Weights of a small GPT-style language model, trained from scratch on English Wikipedia: 113M tokens, 7354 steps.
Each number is 500 + 50 x the weight over its row's rms, rounded and kept within 0 to 999. Layers, rows and columns count from 0. Numbers have three digits each. The size before them is the row's rms in percent of the matrix's.

# down: layer 10 MLP down (transposed), 448x160, rms 0.17, rows 213-267, columns 80-159
# gate: layer 10 MLP gate, 448x160, rms 0.243, rows 214-267, columns 80-159
# up: layer 10 MLP up, 448x160, rms 0.259, rows 214-267, columns 80-159
down213 100:523536507529564450473492489462415514469435507498579489571528538479442473551456495439548515492558552439477468475447500547451502473629592474481503463494395506400475525512573549427360547578526483489428440527505520538421529498478559444558520518
gate214 095:545484477464521436421477527478462527528531462477534465496466416387373506484509609484492550514418535440453565559504624557477487590577451523538560491544525566450497517481478598458530533482478454412473528585524523455498513415475504517445538520
up214 098:487543507525494544421464442398514508487591442491505412530540429584535547532467518568442520449504522542525470494524587448552463505455479482462425491541488475448543514571450504416399515529578400550433531470507483560467536423490571454480496436
down214 105:530555539516463594619505560432431421467472451456554409546423563504533439494479570570527570515575478544514451517578483489538488493493544549426523491490461492447509529583526543445497521490488443591491508451460522465520488487539497455581534486
gate215 101:515556552517500435483482463447451457515507519566517509483536501448567458501467566447537516470378458553451392454459426522473517522487439512583597520460439406600496481495572544557517434561587554494485486423547541491515505514515544455469505495
up215 102:504390460530492568456520466524420507412436569455520578437496560511498482491543519509594457441521479535441525474521514536492413507565460420537561568485442499529382490438442485526500466388495531488577446528562616476562520461534498551462546630
down215 100:560555472480532485530530389506534505465498518524453482492573503463495471407493484441512440455477449514568461485482473606503530499448465588495528518500461553522557501495490523528610476582516405512474503485487596473473433480542551535526499499
gate216 100:436538576637563525551520517432533562559516456436517501505449430397508490546533498546537516481445469497411462447565476512493545546632486478551553519444558471498503534567500511471527537467367533480540480510499488514528504385499469441498587491
up216 106:529394433532514430544553484466439440531460480405478492470547540484455590521489642450442531481408558504459526545392491513498468398513509490536475457638548410461546537517534518502550574531523576526510473391489448566454432531508473546493407582
down216 102:483564601492578514466522453536451426467516540513531441478435528497594424572557583496527444486544484520514492490479465492421444449457540508502545483429574470543447541527557487465600448408573615430618523466453480475461595583391520482412582588
gate217 098:466458534501436490516461558494499522545652520485608514554460526503522513480535474515482567528514478553518459529565549554462545531522497517521477537539494409470542445421380528509473428502545522538467609547586503437465420497500486446474487529
up217 097:548556540476511509553531570395504510449479611464552480523529422483507462558515556514503491398555474410515422426493564576496529505469507339526516482458504418395490514481495539527498473500499487512466487483438462559493493442455558436453586461
down217 094:516510507437466493504560483510492536483428480469481478484554479470435456408448534518543465478514562545459546451590437439535501458445468572497544528423448437441494414528556476490459552508488532463497466415456582464495501486529541520454539424
gate218 105:491455464547489437541541541543428515492557583520527461366513461511401506556491445482466485464419391454574462497509480486538529576527458509612455461441512517423451469523515446471517619497492465520548568497590475567542478475447448561510561480
up218 102:549410492465574487421476566499505528477471503421440460464490467452472505558526466473568605496462564495382481472534464518450476577480570459525510559488467445451420470451431459568460406448460541486562498409480471487410580464540530511534540566
down218 101:468566451478549490574491534485565492470441524499461506471384492525487445376499556569386508496461390526504458481538504520462561542494460562484499440582469602560504480499610558522602486531502512539473494526475440486556494527475516495502482513
gate219 094:534507545464573419493485450546566462592530565481513498509491374515390465576472559522457502401472498517543496497488449461502503528483513512475506467498470454481500458536463463440507558522492530529408399547497461399609500484575554421512489407
up219 094:548514602496503418616519451566472634496464481468411598490463517450444486506453492556552478483420589501530515535477534500428492561507436587457524510483458492568447481476559447471442413560544497454453391601538431470569502519497548536538489501
down219 097:516511513504426502542512415529623469519529539470554557435465453508597514546493475478443597528554508515537506570498531538595497519456489501515501514498596412572554451492562524486455462510469477543465467326578524407554444545436557531514470443
gate220 101:461493545508504501510548576484479475553547502457515461534474464447583516537495491494613494480492497620476487573447539494510567522560502497412509517618501443518567505477496528473528520452533386525518474556512409450439496432621531466506579512
up220 100:535415536462602416440503546430519515484652520459471438527520538427580570578619510505514497465541442566439585549514510564484464459474510528421502536542515475526476479538502601536527527471527463619501486491541435547452451513510570569505523454
down220 099:488483524578530455439582514433574482520537486427504512464562451526570518505517589477404472588521479522485501506548527517497480615408488512464487490421498463590496532467431467447496426573470466527536451499551485405566474388424502514528499581
gate221 103:453585551503425628568549516542503483507492562448523437575588521453463511521459573522547438523522492420532471515516553438423500488506448435502486464465490497410535387467463450447495516489599506587545570380455553397415511513487467488489502560
up221 112:561550456542501550377557593522457474494431495563463511435425497478442496474513479428445482590486505437554487535489490537479492429505452489509464451476512509543504491505462532521541595513480439516546486430505460495453480480489497514535545522
down221 105:538495563494447583434498483564472411493468543480478546413565519554555511406474466531479532584614457554534560538496498493541503470512567500481531551459452544414446497587516629491483532415566486518448454449521554507532485510521428506471478514
gate222 103:444543399510564453476509589596560503533487430469549490487522501476414473443561499461557541442491548502594570447478536441559514546465419511506519380470543608478436434554474525413483458515610459501453519450504563461439571468511483488634432540
up222 108:436595536413592517449527381479489508563475579505441493500521526509495598523468514488521437479503442474459532623538508496462535381440506556553441490504484457534567560400534474506509536501483562451509494545450466490553521597500485496432405420
down222 105:431565493441509411538523588490481549525494479435499553454597450484501431525442514548452431498492410479431468529504539538490474372431451523470566531440525488507439503478526496551438465514584434554577515421551505422528435482579536455518481494
gate223 097:473381522485572537441511553543540569495599545477507545554455509535446497496494451545511456525469481593440505536502457525441507512572485495512445371551530449490501525479514489509534565513526518521529459548577444553535548472513454438485525500
up223 105:494567543579468493481523483508479503451531469559581447502542458487585433547547472473477612563422373636527580506510539500439495572596551471458483483474551563487472423488480464541515425585408474596523484569486470563495493461539591558430501531
down223 100:508522489390607548481579465442443439487408464557493463541521408547503496464570483486571589423535528517522484491504596454517554439520468484528540605523485548530478488520468450508451494608454471442423540426519525449549486510607513424477520596
gate224 105:442421473558459560507446502567502537479481489477534522562542460498542401542496438586539533490434465521441516502493530484519452492551399506455539460546466533542520469492510479508535531544503382454587493546485531503506494449516556472475438479
up224 097:564520583541436607462428514478534562465512469422551509519406506482551516451416504580544535486446449513499490455579499514448516491482422478438510555465451547511462482540452460492491561465524531564463486541484422420528372328563540557554475523
down224 103:430558512510521426549488589557552467431541410460452528525476492432514485512424547418464499483642413585542427512449438511595446470491436434478575529572557463443456506401475428542484518614466437502585406436516555532571498501533415510575562505
gate225 098:478596493515501552550517520490505466449542554565485508485493402481442568479468482506488512522443510492448457420485442598460518472567488589449522544516521459487447458508474448537548542535461509526541482447418474496433514510456390444458469426
up225 097:522518502493432532594464424519506492547551537525582479436436536472504474506463483546464445487518567463531537522440421587560480450562607584471480512457541562480516462442516467490493411507531574514554473476568480501464573489558485415495473549
down225 098:530522449497526431436494526445532534539441426426465499563466485497563455480454511473567579533571530417525465475518566578548464471526490410566589500601480457456406581536451472530476553476470486528436576480479433456461542430510616524476492441
gate226 100:573565547497518477401424525472572555492527524504585570452439456474491488474479435359462452494477463597572613481554491455509583395422424341517544542459439430568498521504546489507468464520515563586460489478577464429532501513596538462539522500
up226 115:418524539514459518552455503479545474501466589515521444502455539471563552457545517505512544444537462454487452410443430467506450532477547563460610458534515501455497422571558452458471527434480431431569524449599435547472512567541481593447572466
down226 115:447543551518431535449470475428567385487473454546549474516534589455499464497519497476505478507465461454430564472457458379495430496442497361490523566541461435536471557406474470460464494495451374458523500421431493553476536447496503448544552506
gate227 103:495464487506596466507564562456516452451472512572474548529468472409607504499414393604500430495520577455504614476514484543490430563494532441564510529493531517491521472539509635511463532433531430481490598522460496462378500530448486560506541498
up227 105:434378423502605498479479574491507582488519536494496522447458465486554455419520548497496474538501496480522481492476512603471478501507534500440494445610530524579494626563495480522495578448529430447501607569426510494495488529552452440512501504
down227 100:512463523552563468548564449376573535469474466575506451563566464513524505548556544447494481543525472446497455465564535543425604521510574432497499495455601450483488490541559574412568590479514372460494539461474481409503384485464490429524500424
gate228 099:537554528507502402436487456492497505501424540472440433505508490409464564504621507552540437546485408495516428403505535515510565452464499556473494442494425417549396530560536565533478531511417623464530522514461542509488514455552467524509456576
up228 097:582553497524525558457487540471428542357519573409503530536472426497616544418430451544554547486467580470475541472470388433494525555505552426433526461549551486571555445495557445494424493441548527479449477531486525533513464474436582523523580586
down228 100:517547486584566537512554542503471488544410589544482467507533436578470480494473391553515483416556578391477499514503400498491486576513401445512472533480535486484661468448489483465418519514467485489495479518534554488472493461468497405467472464
gate229 096:531490561447476492444496497520478453623471481520478537423523485452548531469605476462536466377485534530464513522501544530493445568522487481497506482493479423549516505413525495490400483480449537529416487488543433413558467492568597505433534497
up229 102:556490468567540468541359575489403499572460565534416448545519538541505449435460526516466566543556513561482526549525475487425519429563497436474594454570504514489475564539379475491563560483556462479566530505404410468462452527448504483461456485
down229 102:539506482497532471465410540519516543435488508593545567504582510587489477597420524523417436473599506500555449496516416556509546487624443489524509497542514512475512495495622585364557499496455456454580448416531516468541484506505541546510389540
gate230 098:528408611502502455480524526483546509508538545495572456448534492510498535550545535425482461511534392472358415482504376418476564558453422469500489438521535448486464550460523527491439485529474539468489488567491520551532478551478445535424522501
up230 098:561531494532513459510556455440470489586554524419593508533516585484521579495489574540510514575507463453652479536564504520402481493483520527570428455421495492380554491422393578475461544573563484487486519479465487413504538520534395552505508421
down230 095:512478546492483480554417446413449501478510487471515394619448524416406564537507523610545495483480482524466512496420477513466434521505526520494508450520454548537465478525486419508405477474511501434494501390551515584517494534553476436457484483
gate231 102:460518480460438570501499474477521525646421505522542517560468494388490467442502474544434403546516607576484468437394455496449567536446469511548526447506533497536557495477575561481527484497594497546496526506535459502485511412535536468641506525
up231 108:471551552435432524593445427467565508488466473565479528520472477472519457535498532546400484621414521473472554553460502538426468555514486501508470531554529533523529533535574465474473394532531443479526412449473488480476493444438485416581467501
down231 105:504483583512512521540488506481505462511439483384572462584468509494544416520496550440545508610541445489560554590535484576500470445557421543540488543509433511523510514539549436470485580483497402558601451548530478447486529514468490466453498482
gate232 101:461476532527482397533495560572457476432452576560550425460519536446481560399459464576523509524533537483540580430565497491493460550595591411423504447520492436552558475554510531597567548549494538505529410508600428511482428487542473521531462478
up232 102:468560542466503487541478542489524468479485547463497406430493555480418584478478393488470545475395455538467570510433510581563389475487519552412532437520480478455537447496390599561484500436497579468497548584501444510570452463491535572484488527
down232 103:459465526557583486438499534489516508561550526470471472515526466392466394514468484447455498407462454538577519570626514451485462516409462536468542479518491420638507497611502568528547517470496501491484465556493470593503482554503510570595546473
gate233 094:508515562518463453475476559456466541534510478487554525497480494479509409472490533542488496522520475462440372512468449475471477495578467511547474572455461462423516508407575571532582579539462456521577546520399424472533500609513554372419459566
up233 098:458469466496486474466550481543531430565567529537482395514533523454584510524579539417524451503513515473450505512522546576512554529502406532473527463456414474548635440490480514535454489562525477504547483506480501451552473504499519521538490585
down233 099:521541489442536528436513535569484451564436474542534544567430492589511473433468550507474538480514447493436456527477445571510495474575452447595519574475461511480558443449561491481521448501428440486439580417475555495509404506477529442569441563
gate234 107:473452551403395531466513430438430590586523529480517495542513534480482548538513563486552605505584577486479497507474465516523481529472410502491434489561519514513442491568481512502567591516549519553502486512516378473509491428473672406421541458
up234 099:427466445542500484450579467537426476474534552472529594538544438432471477532512563500496594522459518507519526439571532497459437522473472485542467507383518496475532478450501497452549577538409467516483459492557486593558488445545528391433558481
down234 100:500581493435445500480533542393478535545469596437499416531450597508523423525461428505554468607409448510475434380483457479633483433456482393505475569484578552458437481460455427570470536439474536436484511492503456503519491517463485476553440460
gate235 097:570502513501467538521555408457491545440451385534521507543513589461532531470444522521466501518478551582492589420552549476529375499533383544509605464500478495523448504469487511473522574554493514374515457545491456491512616538455480498525572478
up235 091:599441496425529517517461528477472503518494508472431467511517360445460502499504428480487519444465563532501481610436527436472587471556516497582476497503510507421514424486503572528416533510481533485435526486452576467400403479603541517550495510
down235 093:512507493573584543530484528471550577489626468516485586400514507632428489454557483502459497588557513543404484490536482507543533414443466446500476559488482506554502485505476466505463448514435585465450466469549437468520493531491439478470539432
gate236 100:520483476426422513469507460490448504570591477440556459460607549476432520470466526559498503575558426510473544483479411526376531481476440472495420549473451452437560520574488467480481515497588610532440588526480389472590442578470515566493510477
up236 096:555477498477508430505480488510414578489397533460578598534576607507550534526547513622490489588520521579507460447475563450471599457489523510510519486569406529426493512601606476513520517459513594436507563550446460470538427501453505600545570522
down236 099:521510422518444537565510461433510470521463516427452477459497473486429586524491525537479577526524541445525431526490571535406450482433617435398493385476496525412533605573511533534516480460535537448488475583501439519414497569474524553576452588
gate237 099:478505534528481504429558517515494464545502468491515501491461619500454488568482535547589492449490449507475536462455469442523463510478494467571588546370446519578469443522494519461535489514470463490449483475450584559546485475483485500601452515
up237 106:614396526510527517436563565509537559390501510509447543495552632552540387600507500467504523472494484499620495480466554489550469522448495509460441481566498540576482421462483512471400469541540492511458480411561551471501440435502576466537556535
down237 103:540571509624447538465491390405467593485553517536531473435568535494517430498529425524474482498475450503546557519538571481504522517466607421477551518477458500557462481450520443557388525572468524482519540440476451430484570512526556517541469484
gate238 102:490512519521503501536490480508460516492597489409483574497492486558506535532571492429514524475442463475514417516521456461474546559570477401526485465473513527532481498449387550494468539425582524571561476550479520384468447548530523549393466389
up238 104:557525489543562529519448466482442492566576509499452496483488447566514477469529601465441523404524550491441471518588509455433488443491438496511481569616544571584546490469474545486429529436481546578510562561569559528529432496436645540525503542
down238 104:511422459638424530485483417504498524516439561512531484435469478508517431554594477515480528568495503476418518484551474486452519478501520494436497640495528465506490501559478463529555504472417480539555581612521547471589462442589523621550535513
gate239 106:450436492520638537537522490461519501434505509514543478519520575540440612468446525451437451584452553528552524404497452493497566509444493507523576480497521463553467429435457457513563463470414504475488560476485412365484577479574419514473457469
up239 102:523489507407552571491455532457553494555509461510569523428506490498581420484456387409542481489508575562570466535573620533503497481536510546508555499520549471467479438512508358553575446484406486479466485470440402521560540521542535582485506507
down239 101:529513491499506496479512484464516537465502491536470494338570567538572445546488493435488448552494541434449519460485506451533559483577432568593507458406432442509522591452479467446525563472518397482425504579559440443543519376532425439476618561
gate240 103:437580565583502499404550496539512555540514495452573523500492548460518441455496576619491518529505468487512559500497489432602491525462461380360540489577515440585508493554617574471482584517503525497447486487425459517466490625526497553561510452
up240 107:598481514533446574478576481521541507514556450484500509479488560501451463537504447524500389505486428529401476541416522553486489559511515438623558405511474446448476510556547455386534440498498478534475562511480499559574442544480500537539472436
down240 109:622482568527468532461492512533508507479551496520511523537439557404504431413555498414502439501533548470503497500498464474527467456479397573544498554469527494455503475487446493466453424579381496557547438534499529523530600487538445522499492402
gate241 101:467560557490562463436522513494539449511433571466531529486530536507407524381517557534504547513528529535587452505458518467503507412495469402522486507477507379452525483564397421372537521457465476484483596468489504466536440457340563561546491437
up241 091:440468522422512516563629588554492444514453552540583433596505442554558557520557467438513503508526431431499610437476471413494368501477533450552539499501527449484555503531430468508501587557567531454428569478611527579541487512530451544511548440
down241 089:583472561544389442499449603508464479431471423450491553394561499477449537550535544412475436549551472531440461426488505494537512561528424450551493556523543582439533496460538470418491429471418416612585484542512579497415458450454415489518449532
gate242 100:495472499483509493500499463494482466576561465460494510340529387518504533448485542527559554506469494527566532508455547484508553555506502559493545506539459538373487495484504570497541644565573607423492491500507574443502423510546423524425516469
up242 108:504510491501396535527510530502496417551484447502488475420581455503514573538463557470507482542496553543598565486578542497494526499512506544531514490479479529368529471525503522525596581543553541568521472444591596516430431451530458382544563488
down242 103:500513413471445407539650472492434479420478541548471491445470474530442510456545639452495544533469478501489458483579478443523646574476472472492513582528488437559501535504560484470505391466470499537512539500513573576537508537474643508516465443
gate243 104:544468559485487550491543574467456602479608519568443483609478477371426462456444492614465438440591526565459521552519377534508545507531489547467462490539517488511479410536588491435541588589582464446426566499468525465476512493470480436572479502
up243 098:551600428514605487520520491499503452494470466528417507526520501523539549568496466619465475635523468411389434557533533492460563450549491513490442530476419505473452388524455483557395474549504542576543577581543514450454633543500518549540554533
down243 100:459527492590488543479461464429473467511510472639573556564522555497510552553519468453574603465549441541467514491425455494496569614490475534530545395449515534538521466457431521470565542552500454560520450492485390406548469460466437564508491474
gate244 099:527456548462433573575419413511525521459482545469585522519535520538494477434524532497627527546478473505504468419481424476462553515432509452411583509580502463526492377513478417468532483457452499510459509484576480558557442448404471564488472497
up244 100:619432473481501528528505471422483469597551519489534475504510516480435622464492432520537434418563521457457539554409466484477532533492512608574563463466540516480447486552555448552478497492578465493471420414474480495504555588418505451395541491
down244 103:503391540528526516485465429480475478473490603508463498583529469493437479566457398474565523559516424463507479577516514546456547564488405627533410535501553446487520452523570545554480496569491558569497394471546484401476555508520496498490484548
gate245 100:594479578481432556513555494471539494495489523536415441487524482493549462495481498542445444398413602553448443518553471518545449530569576498479484504459404579344515491517604477551521410480464375550483521495464481516504562517544465407452533483
up245 106:525482572451565457522533488518518558460444600409503456489471457498536410418488516460476562533470495560533558624533485433527481410546511479538511578545516507489519502554524482397511555536522441360464508442456488564514582571534539574463440409
down245 099:432503556569471486521409468505511464466459569409525497519531482552507518522495499447490560453478444554471542580467596510444588475440482458514517461364497458433552543566469548435419474479429548517503583520491434497541541490463543486510394410
gate246 103:468501497524580379501468457442523463484511548450510492612462443569535460469481498498459510615456536470426488579483479387348464576469445487531558461505528583475459516542427513521454552503504388526445533538535498521485547467581531485483477470
up246 100:496548558472463458515414521566552535498524421523445491523450469542516474444493492480485512557463636489543449521486417498519468511431537522503541508456567510487503540447517470549516568439496503548482498466480520458447484469534529541351429533
down246 100:594462474412555522392545454469593449518515465562519368584456494464549588409490480494481570495578470519509519489569449488507496511455430506547504558438477543626542446582504510473498545466520457474442512475524571499494442523465536524579473422
gate247 105:560581547576343499481538510493561630502439523478587563500523483495462546549519567516422437551560578459434424488492563526464472509550452427468420449445457548438517508450554523470485499490529549447554496445519512556459532462468542434559514541
up247 099:506589488524560639581539446537461574485468550545488498529488466486490564491464367542504523427511458489474464485547560507451522542520482531502442432499482527518494505445478532541530527538524419491537488586504488465530516546526473472419521484
down247 104:570502546557415393496523526516495435370528482508563547422558523521505470500496549484472441533493558563435513422516426535540504546632473397542522441511592563504505533497506542517488544437435514472488540457557509525425590454388541495573453491
gate248 104:463520465480472427432571474512422523470525586521574499563555503479560515584529548516502459483384518477429530502407449489492443525400546544491520536455424418616525492494460498465469488553538533457525501459502547561552514508429464470460468634
up248 101:502465512493468493462518489456448547459553515489406515520486600584503523502521544438525449441561479535585526517413456435537522459536504419479558500592483517489555627466562515571471539519518485529500492490540450573515589469559554402516616484
down248 102:559498496548565598522434594425376565539523523525541489532456475447467510511518456506554447444498483496435499534511448487502467425591486385499481438620396458495444517454431449489542503534510510507452543533465519463558506470505488472535369552
gate249 104:513557511536545500471529438495444514463495505457493498486500522569448430513528557487583565449512443519491407607526584497474462511568453593517617351538509466560492442497490509488418496522533405526512467489488482489555541506580504448479550556
up249 103:545576475467528532606555476554543438535458426425392528508448535465419479571452506518432475535477555540438460536530529452445526467557395538505458420438512474510509508490557400558593472569600523566561501556453474528492453610488554505437536638
down249 104:592400500508495552541544474509489520480339491413447511421487397458429508543549470547604585474497535490513497492545426545597492498520498457481477492430427493449448542474458488530490490437509486476490539504512452524566529538519403508532467551
gate250 096:468539486460499428519530501510602522529552436449429460489533533452551613498457501470494534457442465524497493445471424455553566527445521582561522401471520518519467428562492473603456421556549440510460451517523452434514493539602538433480509475
up250 088:454493495523511412473379545454527473571552506580604441415451546485489496522464522415533432482484547552500560557482560473502498451486514530529543519494571480502454453495542468560551513452467548506434381460490424476472474550453500590505436483
down250 098:499540563426588478520501532488525561435572411534436493496547421569458563462457521597473452465409426397464505492523542511508453481519476427490528464417567500529476427451500581534440440553443533460506510506425501409545467467603548434428466542
gate251 095:492551561586473464483578670543499424476491499471541510490498476520538447539529472497486523500500524503550447506539419589466428482576431548486508463608484498529483461548427451502531582446500436506501366544510544511515530545454470441540458512
up251 097:578547536493432384405498528347482514557451470479479435505470490463513547461450508485394487526541528544477501498530560534418485566532476519589501470548497500489511528509537430551509473525496499533474535420484480514552516454526424538483443456
down251 100:550445519486506500558496500563623492557504495452489587570457468490506548424547563466499530523460590512496448444514528484538516564558551575550478529482478585450509541465455398523544450479625544507559482535538460563441418495579451634487543474
gate252 096:484515521467536503524494556473588528501547491483544471428441550526436497484491378505572429523444463374431544496492471423503475498516530480457477472514449443481556491516552496547550529459492567510606467533520555543574611582474446427470466493
up252 105:556566545491430504460557457527452625553489461421527514532483504538576408439504590499441568469611483573432581499511471414567552574448492586540482505541471505533517458513508449429483507456511468511427477431448411519513487553502554584428517522
down252 103:515457493547490526637413564512520444544450553504567477433473521551510465473557567573466636495509635500507594420480450623580580493542552581443511550505541514532477458540508452487417525579480558527469541537561443482564521578577503497511510536
gate253 104:551449481425622597464456527600486510454514567500583432458526455509509507426450506507500524470500496512474534439534507566506500522428497538431484455442457477517446495535485558530519513517493529569478488494503452528556481540586536496611588545
up253 100:451459457551487515503499578561496486442478529509489527510514438434514613477562482461523445372490459528488468454501479626466464521469548498495467481435484641565450539479563531561494396510375509527483490586423453436528459506610424433536497519
down253 098:518570513526500556469533660585520527509494504484440511470455471492477443514468445454490494461428546436520514364526425510510526443507490551449426443525473459481538467485506502424462417577500503472547486485542489521464521468493520437519550504
gate254 103:512451539604449444442492473472427551531532511532626460444442529428545532557401567643555472529482584517432402446499475571611518506492553409445501452440458510414527525499533401494476470402544517505489538469479571489560457529498543503596555575
up254 100:455456535494552456522439562480527507471522527407481603435553470597469486409442489515506519529481445518473500387512618474525553509530575504503446446442423439465476588430468493443514542509459506541536479484524488431516499409517627440448528484
down254 097:524425477520561578538444431498465538503494487424475509545611566502495493501422514476492506560382548483515506504369493504465590530583462431527597507448468427522470502586505519518442511466492434477492522540495499490518569553591549488503395528
gate255 083:455444506384539501461430534441522456394484513414509567450517467431571553540564527559575526580505470491478523574562524518591506584470440433467554527526439530569461525536560417518475552360534493564479589478507457514525352505454507494432556454
up255 097:524531483459545495525519500593558491488550448520456405500441525458526504401542497570499470403570525480438546428465577524491549558483492465432485432503508541516464578465452389483457450530609409530434493601484418521475405527524497618485476491
down255 094:512505505594533560541502607481554562504533467464586558450424499509432482447435543461517415488443467502603428539434488491436485472504490577524495536464519477473522526484512622502493416553418527491470577574532502492472567549546522486475502490
gate256 104:501586513482522467447495512503438446504560534541529501546460442473423483563439586446528419483440463556491571513530497547473563581527512416500493459552464553466574500521507487479522558410487402553456427408549461518435512603426417404443537492
up256 102:485476514535481482439398404533456478552491529485475521603527643510447419384428587596474502468450466566535514459549535503545532512386538520524459498487562539471526525490554404573606565506592501491548583489486515550499462496482412423455585443
down256 101:580568469527497587493546560478563459461567513631499449460562414544441499486583579490455575434550378503468596466550533431524553496521417562555511518470583537542464415450494448464507420492472505554615446502495461391489527516500549475543567494
gate257 103:569548389489394519553441568491436547480514506515528449511462522508522531446477436485450487414494477409425534492529499566547522424524489561530505417519501462502523552560467428660561526458453428426490565480558392548523464570498479529419466463
up257 097:576461509531633424470550521469554459460564550463590519511450471468424430494511470535445498522458428553461518533458479446518411481491594511420504482495492386436527476534581538528526504540398498494460512508370565475525472456402478504449450592
down257 100:471491456487557522547391489563461420523462467513495561526480567510471430496445491518463596419491541551585538555483517497503448445497488522529499509502593577535516432437507503405422444521530508438543599507475588527512480545604579467395418492
gate258 102:477599454488467426556556556580472599465474593507514442499468503503545553569510529531564453531417370555460468437473577483485559514548463523503530438495549566510459495508512500515440470464441405464545497564580570574520494454547475412458497541
up258 103:477581504424487536441446551503501527453537481498463443456391430536464528464473568566414606505497427446434505524543519566465581424486526440565464479503443512529510513571441528563529487577503493476602527464546493431415481485434486508453519502
down258 097:494548498446593513461443529520553508476438431466441519503502539488501422470494492552589475570531499508523535502424593448497536581367441531594516478512502524490621500517486609595496444543536402464487488487492499491560492460581569519463480552
gate259 108:526559551461530514565518494557427469499426536552473522584537524443546437562511492489440488543523520504441420550480498527495557552506482558489500424442470556431495520488485501540420578543543529481423581458528493467535532520479496504500425369
up259 112:540555516460607498463584424408584489525498420531498462509555518542464551425524492576483585472444502492477513439455471509484476524427653528560594426478537562558489503504509476496513543524611434537486455446498500576537514502488419479411559588
down259 107:521509471537556523501540538520495468418439559535513481599541502508460546509457477441493523438479511506516439488480507550518504561504412498562464537530602576449601595434434376515472520448530537437434522484441393490450602483491510511492528568
gate260 099:618485471517460514472486471438484455498432515512529511478514449489508487490583513469580516480498468474444468456476481483434478491537534542479469463382439425499499474471471425570498539542483477562545513519453488577497499557583435662420520447
up260 099:555515490493375432434471493429475460513437441578579522485470593479512477483499515476505526538608480463565577525422491436545443578415495468497458478520451543411450498522526424465545434481491507581439422442603459468584550495609540495425490559
down260 098:466484527492483573404458503522564604489494450402611566448526521526504526478538538486468503445532525483525480483551588481487568509541536435493551422395426522388456547451454398496464435464503485388425389493560525509488538442498449468446577504
gate261 097:505508499508436529484537436586524454550445448575498509416569494451427585389473491450441411503591452541508443531443513485523573551548458492480539559567460468437517517485419484567477591547449527504561481453595411516595512511528540550515459501
up261 097:501537435458509376530495504439531491390512506413561501488508510452473438544441451534612501548437450479455465485526591556474391443484466533513534542435547551596524435501534513564529456522527489455536432553543511609524530438457501424547548418
down261 099:481542548521476558510490463518545496563405588628566538456519471495507421407628460519432516443445465556333488485532468455455551516462498541533466459516409589496535427506468475429487462443524518565474546445511530508553431457435466553482588549
gate262 101:419519446532441469512540501491462450490516490528511490445512463475491474445490372481483532403481532520538462510558462524416565530518440462426476493478493524582476495489487430541507522493483504554501525453419465362500430489646467475497415424
up262 106:528519452461521450453488492522436518513441452516470508552558565533506590549451514553503570576558438500560568450467489534468541523462472399406526539493503485477448481603491476492467473473565537486512444591490537468518439487392540557423588521
down262 104:595475414444464458541462499524399541480425489549582491588496458641489581604518500580570578584528458573475589492523431467474449464494502395470486487555502475508437561506525448447514594539494512502475488538480457501456531501356499552443431461
gate263 102:453464577399639567558523486386591489493521480545447536521519550409541509469509479575506513510472469517544509550527521511525502498546426564528423514524461406549422421511433591455442564577536535478499612564458532382525531487540444524396439492
up263 098:449512602464555482489538507479464465547489488559502485445462419540445510553565473490520555486511545590494500487538564570455508506390571424470370490393545529494527498487489461528493496432537499513570442491484571507462454501545491463561468447
down263 102:670526512530480463463537492498554529484475433516385513430471520548425491446516489558476383486489513532499586489568490495445365484475456481422486466567543493477493508501552513429584588524584540527407522517480512579488562464468487528497424422
gate264 101:566467380566507561433509503406482475530428472544509512460412514518435477474485444544478555550545609475476505569460491494471459483539532455519535470485494494526549560545475560595521536560543455568539516532384421408524494547474537531498561512
up264 097:538508471540528493474499555461499454533479528611477525410587519471509611502560531487529480525599391618481424563493418472510515502440452495446559548411475568523436450421493522540440521504468442536576473489456481502573390435495526537466506448
down264 096:503424402647503520424542468477515489469459490486548493489510476467472473530563537420446520482471574556500481460515414469476491426601522483484558432426601470548467465478547520528460624474477481475488516540415513514578515505547535537491609484
gate265 099:536574550542424449533478468457424451431459544458560588571628535495459535415525533450553472483530525302539459440511473476425442499474432469483511510558472526524474453504507561482423473510396504482556488522512525548538600510522538501469484432
up265 089:455474403481478491592487421507501516480572473561449460527489514515547507486553506511506511605487388533553508477425487478509396539526497529485470494439481485609508451493421421568507530464494385493442403481484548517494545558486651440497438517
down265 091:424529501525431541482492465514404438500453440622368490454465443478494530579520481527453496463472507603451525520447485511499575538554545556519515419329579533425519485452506491473501503462450447469466507577474492528468480436572441523594579432
gate266 101:447508461492568501511490547462435536420540466522524544552417402464420484528506441492551532492550473584516466478513548471437521488437403474579479496593429414459457434439468527563554490509564430481540457559528447525519525495537431453534484504
up266 100:569494594470557507460479544512557485452532487577541463616520486504506522513534496438465387486473488553424521541507513416442481469597540446525467501568581407507538512460507464523538414504439510525491601517499431531512448415518477532558448420
down266 098:545401580442471486596470430474519458497457538451454515477535513546519522523471501422450530574476433577515481560503499489538519517609433455440499506579598452468475515510586518563549512450567570508509493461498478600490418426463551497435550531
gate267 100:472506492401544538479556577517489573467572475470508515521401507464580411539539572460560500506437536509441534497540489599510474544503546543601465450607519411536441494510563437551474530557468509561449512553578448417537459467493545546504531493
up267 097:500527449587487450513476469418514412447476500509540514508476459533463539470557472550576501542533443513506491544512469541496515435478433538449421525501346557517529497552566585498553515518516603463608495533483473559435548630537466513590505490
down267 098:489515492605496541451558486511416417412509448492497462527586527545489512514502482484527561482511481513430493512571557445510481571549441460449410480514600560483546414490484512485536576507569558413496445516515529558563531436478502558536544452